{
  "vocab_size": 1024,
  "norm_eps": 1e-05,
  "positions": "learned",
  "bias": "all",
  "init_std_o": 0.0153,
  "lr": 0.00527,
  "beta1": 0.95,
  "grad_clip": 2.0,
  "warmup_steps": 200,
  "dataset": "wikipedia_en"
}
Each number is 500 + 40 x the weight over its row's rms, rounded and kept within 0 to 999. Layers, rows and columns count from 0. Numbers have three digits each. The size before them is the row's rms in percent of the matrix's.

# layer 3 MLP up, 512x128, rms 0.103, rows 332-381, columns 0-63
106:444565524504425443504470583513516549588497481482445507537489560525474545495545526491533406505465555431500514463463476447521516551529503431518474493459486528480462552464523436522532426487552488
108:559529451548577493487532551508521525486519496537518468511524495465568559516521464456526469499521514507471508543519509459527439506501479538408533500470532518487481481513512496547570498505470533
097:507454544491562460485486483524475529563463456509503536480456542476479442447486546491510434484470494528501540452493455523573461510398601563412504447524456478536522505576491482474510470460496524
063:472574502483455522465498535456475463433541506471536486478574547523488550502556483481511406578478447538443488472437541508504468493552505542459547493528547528505489437473557520519516514455493472
088:536514465549407495547532491512550495467503446567493454520438421539490518429486443520496485554486539405476511477478476423463532517498501479475451508479509540544521504426539501542508530433551503
132:518453474538495513489469488507456517463501417498513563499522478515461481470500505545478542523539493516487484496539462504535446504433464456412503484426534509493492499549505478518476504473532521
105:508535538505463481465487526495476541472524449549499443506557497536471466566515519527451446505517518470502445509569475447470515497533484416481498553441515478468449451579412542510457452519463525
120:474547509514424471484478545469494481525634448476509560490557536484445534501535504562445501501494514470497501478503462533513457546503491473498559483490448470475475578499510511448460560494435510
096:478489493514420557547507499516473504501404513524564506475615503437520483552475495463494538456523435494407503521518520500539473536489567549475486504545488455536505558460642467530502517505509500
093:444497489457499525394543531534557534496457528483510505476505487534441551511487472593520533563488490559451480538528607457485517524441503494520596552458551465573506470490507489542519475496568478
098:438445512535474529429499479529520566509596465543480509487465468513518474508469497499432433453583522535492410525412545508438457460514477488525545527529574499491532485535517479478515530539507460
103:454452487539504454456508465498517601557499476517516569519481480449440524562404458491539463522563528510546504545540456424515508568431591537445541471494424467514537514454483470521507611522474513
103:530437515502492512541515487533568524518489481553515519503505531494449426516505454511455481540514456474481467527469511463432533496538480488536441464474473490440602516455533592473479511386469472
097:518518553464501564557562528511512499460494492487446496509512535545481501535533467556453425557537471480434517491503502490485494484549464458503557482494467446486517422479505515506537494453492549
095:490432501544555512509509537569439578560520611508563449435535502508515466488510526512482505492475507419465504506488461557447479486503534548502485531470464486446484491468480558490493536472502508
084:511520527517540550519551481517516536556449504499551475558507595493514572458533507491460442467498523477546515459499495500509526477475460578454492479566536560535476518502505437514656514488531498
107:522542576536508427536533533553476510515539497522504452547491547460512487558445493456587524442522523423438520528511511504554469524524524516474484521534535512493473489497477488556539499494507495
100:475498558482478489400428486498541543544496526388466481441558473473514522482485473467504550508474443471494562494520472541472493498536487482488512491532525503441551496456536497486559490548531596
097:517566518508471514521473512497471469488541560510501531527517535483537534502462505493468437528489562469477490565495441600504487521479497523482447505411517462467485561472492518498567513497450511
106:522518549466488502430537481509611457508475551461453480489523604551535468466549488555520431552475515515607418467542481545482537443489512478513516519530469448531537573526450519477523536483549509
086:544457482491489514487453529465512525428582471424550547477447477472568547513543476456467564536499529579515532467512523581582481492492461506447443559520500528519530442475493504617486497528465502
102:486515479483528489484523505536591465511532474468491501525488497475458452577549448459489515492564526430485412484518504543531391564470485527493482523576499460466487479439592540604485497453583433
108:551515585524558459529493493511528534486567524465482555529369531451480545498514621458465422523491491439510511487383517490542512572521477495497505540525494484541515530452518431540500592480539471
109:516477503427449482480496533505474483430581509508505484553510572495505448473503499541524537496491480556502460456499445603555545465595463493449483572441462522465520498517530498543455484529571509
102:549526493437441536430517526513462577548522446482513491493439524545529536504455483468469523498517534439535509532526463538544559487499498538516473517482468492540522531591517444430430441524541585
103:471532498515497478512500502493506516536490517566578553526538559453551507459524539520434432525472541470456524458490507488533407525472500484566512488490433480468469495502589468474479545460506482
094:500531535514526526435490502529434471504500555479502478455499508530541470596441535415549547439483534416485582470466492506493475531513488406541490446511529553471580521580550488417453511511458514
104:513494541528517524511481516581482501410495594368438444378468492513542526470490554490519553469539509512482511544453517462479480495536449479466478561503529528494462456458559530495500498531455447
101:518509535452501499536504536480475403451545553508447540468485547443486427502510493503474515570508430467494458503516574497498488482551490446543480522513433507511510469524519527517536483562477567
104:499581512520471509510492478555516501521478503519503592484600484513536495470471535487505564493525513551443485449486500544508434481493432523380463484452512501436487451533477517533509475448510455
090:546469496537537533485459408568490529466519474486478485486443536553517469462558545515500464557506469420463479475555602470473521470500467489543540464504465492517458476500539483539506557476467532
102:517478555417520473440523527503601491457578525498474522509452547471539498530539451543481494470545527511531490487513537441528498528528483493412467549535506474478492526462494446444483481520522496
093:408478450572492577477501501541573562519493434516491517506544509533521554525527528484451479448523503511499519507542525514540548478496471573534533530586478535511516554513511528634509507549505483
095:495510500631494573525465533544449455512504492471544477411478551550517534515515523484407475466464525422545447510435601436528478480540511488508471488462467448508521495525489525520527467539403569
101:553555514461524469551430518501503425464465517475537478472535549472530479533562516488538479456531427503557468430521552561463526483462470495514499527564478518463483515473512540440503562513522469
106:448499441503536452446539514500502527586549514531474458564513507505494556479452564453467484429552497399506466499523415531407555419491510528519528492451544419484479467501473497528575569527514508
098:513475502461481481523471474541559482510519471542512579481527470503498479541554514446515492519573499486485469556526490455497538445534580474522480461434536470524495468537432532501457492492438492
106:532506571545467503524531578442457548500471514496519491510524508485482463506413503467563486462499436517583485548517502467427436504514526478464536496475477566559502515500497496485513540507460498
114:492447554555451442487510509474490558533527516569480501451544487445449461526509497558466465468516495537536495504543517492454478452462538530545451523512438491525465479533557466469550490515555467
103:501508520460530529541445579534527559448442507498527468456516492487521482540489536504473484435511547545532477493500445479490519494517535484453473532488529501597412488453583513486528490533462465
104:565614515461540493518426478460533516518558529502508448519457491544559450482509490544495472517508521494514463490527550549475556503567461514416533466448474490478542461518477535426519495453476552
095:478414540484534500491549534465551547480508490515522510508499483500525513495471421521490480472488547469591487519514564485473457491554472587440503535482459533551538521541512477456469499529530482
093:547554525511470521506499439469511516484542468517518506539479486500492414567495459480553539422550471595405495452463413462488497529474512509511491534482577524518472497441445453469480537546511471
100:486476458425506546433540576531512550518547490472473440468435466557515421568518478476473546519498518458448465569537482492487560458508566550524449508427472492458514494538527560491545470556492511
111:482570606554457466472509476479580473454477471484502485456473478519475531492506516458532489468507558540443552516523489479550492566526520514475444519531522432476477582502518483444431489548497439
104:474444455522552494492545467532509522487518459590523508533570508527474492504577472520454511521506480538488520512543583547622496502524574487518517494474533563522517515518528491506495516499548610
102:479460430518414468444500493546468544459507510490565498483472506509500476511527490500529555506556458456471522543507535517486517473443455476509490555475480524504429443555466562531447493481511531
096:473470471567457494418530475479521534473492505435556479518434485548534430497527422545489496500500501511546480488465506512543488526528523514455443489450548506524463530529524473524539492526566472
110:455552530480488487458518540504512521476482475550466481466477491519427484434482578496540453496463496529441542506533465556509594524520513533495469487527435548450486518520553486474511473513536520
074:479443504489425466489527547559482519486491530528579426470515503563482473538521489454532505589554503489506516527494461513492469585522552479486552517418514509462476514509584514499505461524493531
# layer 3 MLP down (transposed), 512x128, rms 0.114, rows 332-381, columns 0-63
098:488544485456443516498489466473493485537507483527510560493508544473496459516515495498524505471457411464584432497561505505457516414541467485492455493474485477488469549523513471462507523473425448
107:476397526454532485534474545471481452512457458570446487450528399529571474510494486549490582467462508620507535486509505511509547459469586509488515512553563481529460469559536511484522478496595491
092:536561402485457469484452461475467529579482486522535498478570473554539536529529467494467515442435563519505492568525443506525499523509536423448480532546509461493481537532512444421468539499474484
079:490511537562507554554478531518523477475478499461554470522492437446417470460460468467505437530474519490516478542480558585497548379479501542540507478541477474544511586480494435448520458450437501
095:528498480549477529573524516550484495512470510566541478464479435606482496502599446587450535460532544470490531494513452446499528486497501494468448518517517532457458548488516509433528535488533513
113:554505466536537461492470613482505516426546500535465522415494534489465497462476531503484516525525493471460476449495553555574489440455496459516568516445577553538466551480431529464467572413501424
110:496515563532472506454421507514480484478453483476558515417485441495459613555513500484480487468493532572470542543503476560543483483480493483545555457560493527596513527467454513503512462464541483
117:505452636520466498492508499500504499546491503456513457515424529529488480510481520609504452515526512475515476522494483486511507497436535546504487519499485536435524529516518433537532428506504528
105:541489530499578472434506454428539573533602497479463504480495510506428526480476491523481464528509474490568511468476522516461521488462480450496416566545540579470530500460459535552512433520480449
090:472569540544435507437494499489488504499478581476480514481522469539477443453539512514425551497497548539481512484472490515497487473483473476567544454500500483530509523482526469422517447465415541
105:556458540459455460524527477520525472511502495529562509506550483443490514462547458549525547434503465494522500452577518476501536479519514464542510591470478431497487565445557496441459456474442587
109:518496537493492539441538486513487502508543525518519512488497465503563485486408485448551536476499449492580463508514480470457547502466439419517532521532410528499531499467569452519526533513480452
105:519491492434448509475535437614532535507478453479485483544465519526491542487556549527521471492486470493527561515431491512477534505450492490434501488534496450473500522516481438453506452455485450
092:473494453499516483511443584536475445508425532469465456536533553582476536467548478511536486475487564521510465466517494535456532438514519464422474418447502535464460527509526481491503495512568404
095:514480477467556521494435544434509508422461473447448592524473509514421451510427514499605508464535504499526524517528475498475479498523474538547425466554534493595450436520478579436426533513478520
079:445525480479479483405530487452451482556484528482486538522464524557514420482509560500462531449531474482508451547511457536511467487443515486478503488550462454492577516541474533571502527534483515
103:474474537483507550464482523510462483546547530517522555506438503546554477503509433440499502558530484531524498549510508442425450408495490549498504561481491556526515517577534500503508524459569502
107:475546513481561489401484608528575457400510463516512562444530559491507545534486521554494509451445524486521482498502557552530535522440509586543470515537484489508506468501509565515459501546454459
101:504527557463515501477441508479524465461496433514483517431449513526458500403453445533474556526507597545491447468506518496471505516498482570577536560522492483440458475462560516485406521500453519
101:510577440536482537553456599479445510552521488457569504491501481549516569541515514480492539507574520492480524460566489462477455439549506544492522480526573502482467494565510533540501492514476493
093:450476508519537474465533509536513519464496479470528435579620513531540468462448435443492484476497552417510455490447504499505501457502518547540475446521525448495469437453560456528419485469529511
097:512514504476510508526433466490524479462487536541520501538503485497577465505514500512558484462486498470482443461510381571529593470484515471543465479555554517494608461501516530459467472497514543
097:456539432437507501472489483548428530482484489521516483466460462535496537484538442541543501562547551489502459512473502586533471482553571505425473473503446534496461550527511431449455537465470543
100:534516417515521489449544507516436553534481567479493451507504505497521515529422507460475493509463465484509468509464553449530499476479571540478570522441554514497473502500454484456503479454495523
092:463437452482488476490418527475537439459577520490510473488526479457522512444577506478489512495528483547481455566448537456474527390549504488500465478530525512488467479540567551454504555489552527
093:438527582496481467488464522474487496577458493455576504562511507512503429583468489512453434491549499511480480585461478483482499553565532434490522510557453432492525461556471547608534526492458481
095:497438388438414494542517409513482546482504403583537487487490455445453525517505470503532513531527502561499456542567473540571476579456492491498489568506504485528411411484552553504531477529477462
115:536559526460540433569527462510552501504463518509564484518530479455534467503544527558531469530519512567522491486530442530549494536517465507454333441504569469548513493445451518473543383473522446
105:429512568501528494431510530419503502479463471489533530474523508478493465497428464492497496501517467559497540383520428429483558462545422576448587496491458456465484531491491477492420501418517495
110:491520472447362442533496483482510446480555476521477476527534464470540520541472531453522446497449501481526547500471553499565506487504496577554520531483462459450582531546472457541512433442398528
091:459588455471475456449485513565506540452514514477444452519514630513555471484503504506435487460536456458461484588477461520481533486574483509486518550532471552540576504555485487488442487459549492
108:527489462509474481501436496511484531585441500582442524525520495509512459530516526473510537467581429588502488436567485542404524536549573519537494502504428473482486470482455523507526559573495523
095:517501601494577475459518415490511524502485456404418544517538493507429505564484533509491553478508521500453481537575521536568460511526470507492469462517525483470562492449439537520553536443515550
095:500570480420540480429454446560479470483542533484440450516551499539490442498519492459584561428492499504453590434452479477568553508486527454524483511493455460476519532475538562548525524471450475
090:471507449578450461447469490463482476522492543458523465542460524463445497530506486460503492437522455408530578469511396509490512543542496514512437554487497432447606529485467463471467468424479592
097:491510514436427491555537486432504536505477448575530551507530575455462502540529496620494531481556512577450501515532545521579470537426560496475479493507499517494539520450482547490410535453471533
105:508548524422532568515505562538536506542541502472472460494540472441514499509497476469452517511538468473561478438546495492532542524544524494456547534526464545490493536545473461502555478564509517
110:512544462458474484460539503574448438428531530517501472474505474486519542521522535514539516520536512533556468458511575517538468599512505511507424527578487498490553459521472465529482476522548492
109:423493482598479604605482501458516534498533472428447496455481450500516544514545551430481514492448473582565486501514555516537529546451386493520513440482491504512437464543475536492528558469511488
100:458509563530471486468495495487498594523474493573484512501445503523576456483563495459507595484526510527515416504564450477491512498456495551489516552535446460500473494526492470533562541487483486
106:445442566508461512499536561530517542500497432533499556500481466488415499511463506572466526428490493536504458506545427541518459561502474540513526536542467449547519532481447488509503491443540535
086:475468437478463538477490512481469444460408543493512480467565422508446520475526510508545535517547524590487511458471485488553445481486486438499529467529464514508484479474529553512512479481455564
096:538483539454541467414556464483528524543482497547491445484478572513513516531430512486528481483457565411535514372471515508520570447553433492459509456527489410475486526553521566523550466520462551
096:496438565538468507492521587459489554514560445470436526490506490514537517503543486496493517506512485481520498532450494539506487509512465516514518584526505556507594521481512506446501511397388529
096:470477548474494521491437468411523502457500469526454457546551502536482618542470488476532542468515563568544460520475534544515556412491437452501464427487459510490496535509517438487473579513561484
100:493557479462559426504520510474457486464536545522459478519523525506457531523452451543441474515472405495511489395498587543449429512488499540498494437521471462517552517464538443500478577521535512
103:544525569502433532485533455498547521544508476471473504533465518525462483514512540524448467454531497502523511473511545474485529543512458521488474482455543426482506518479474547536471497608443442
112:530516499429548493515435513525527474439498428510445479523518510477461475526415504533584536490508454510496562457481449567519503544432504512546495416547452476553523500471461536478440487550507513
112:469442620499490504473524494477542480523511391569417501522514532523531563500485581474509491548520448560458513569502515483452559569492547463515517498526503503522473508485522509520460465405463516
089:492458503485537540505448474470536432524488553478500547499476441461458504416473528521436503547517545534506528510481436522452503507528384512554472533599470453567504420485512441488503524499470473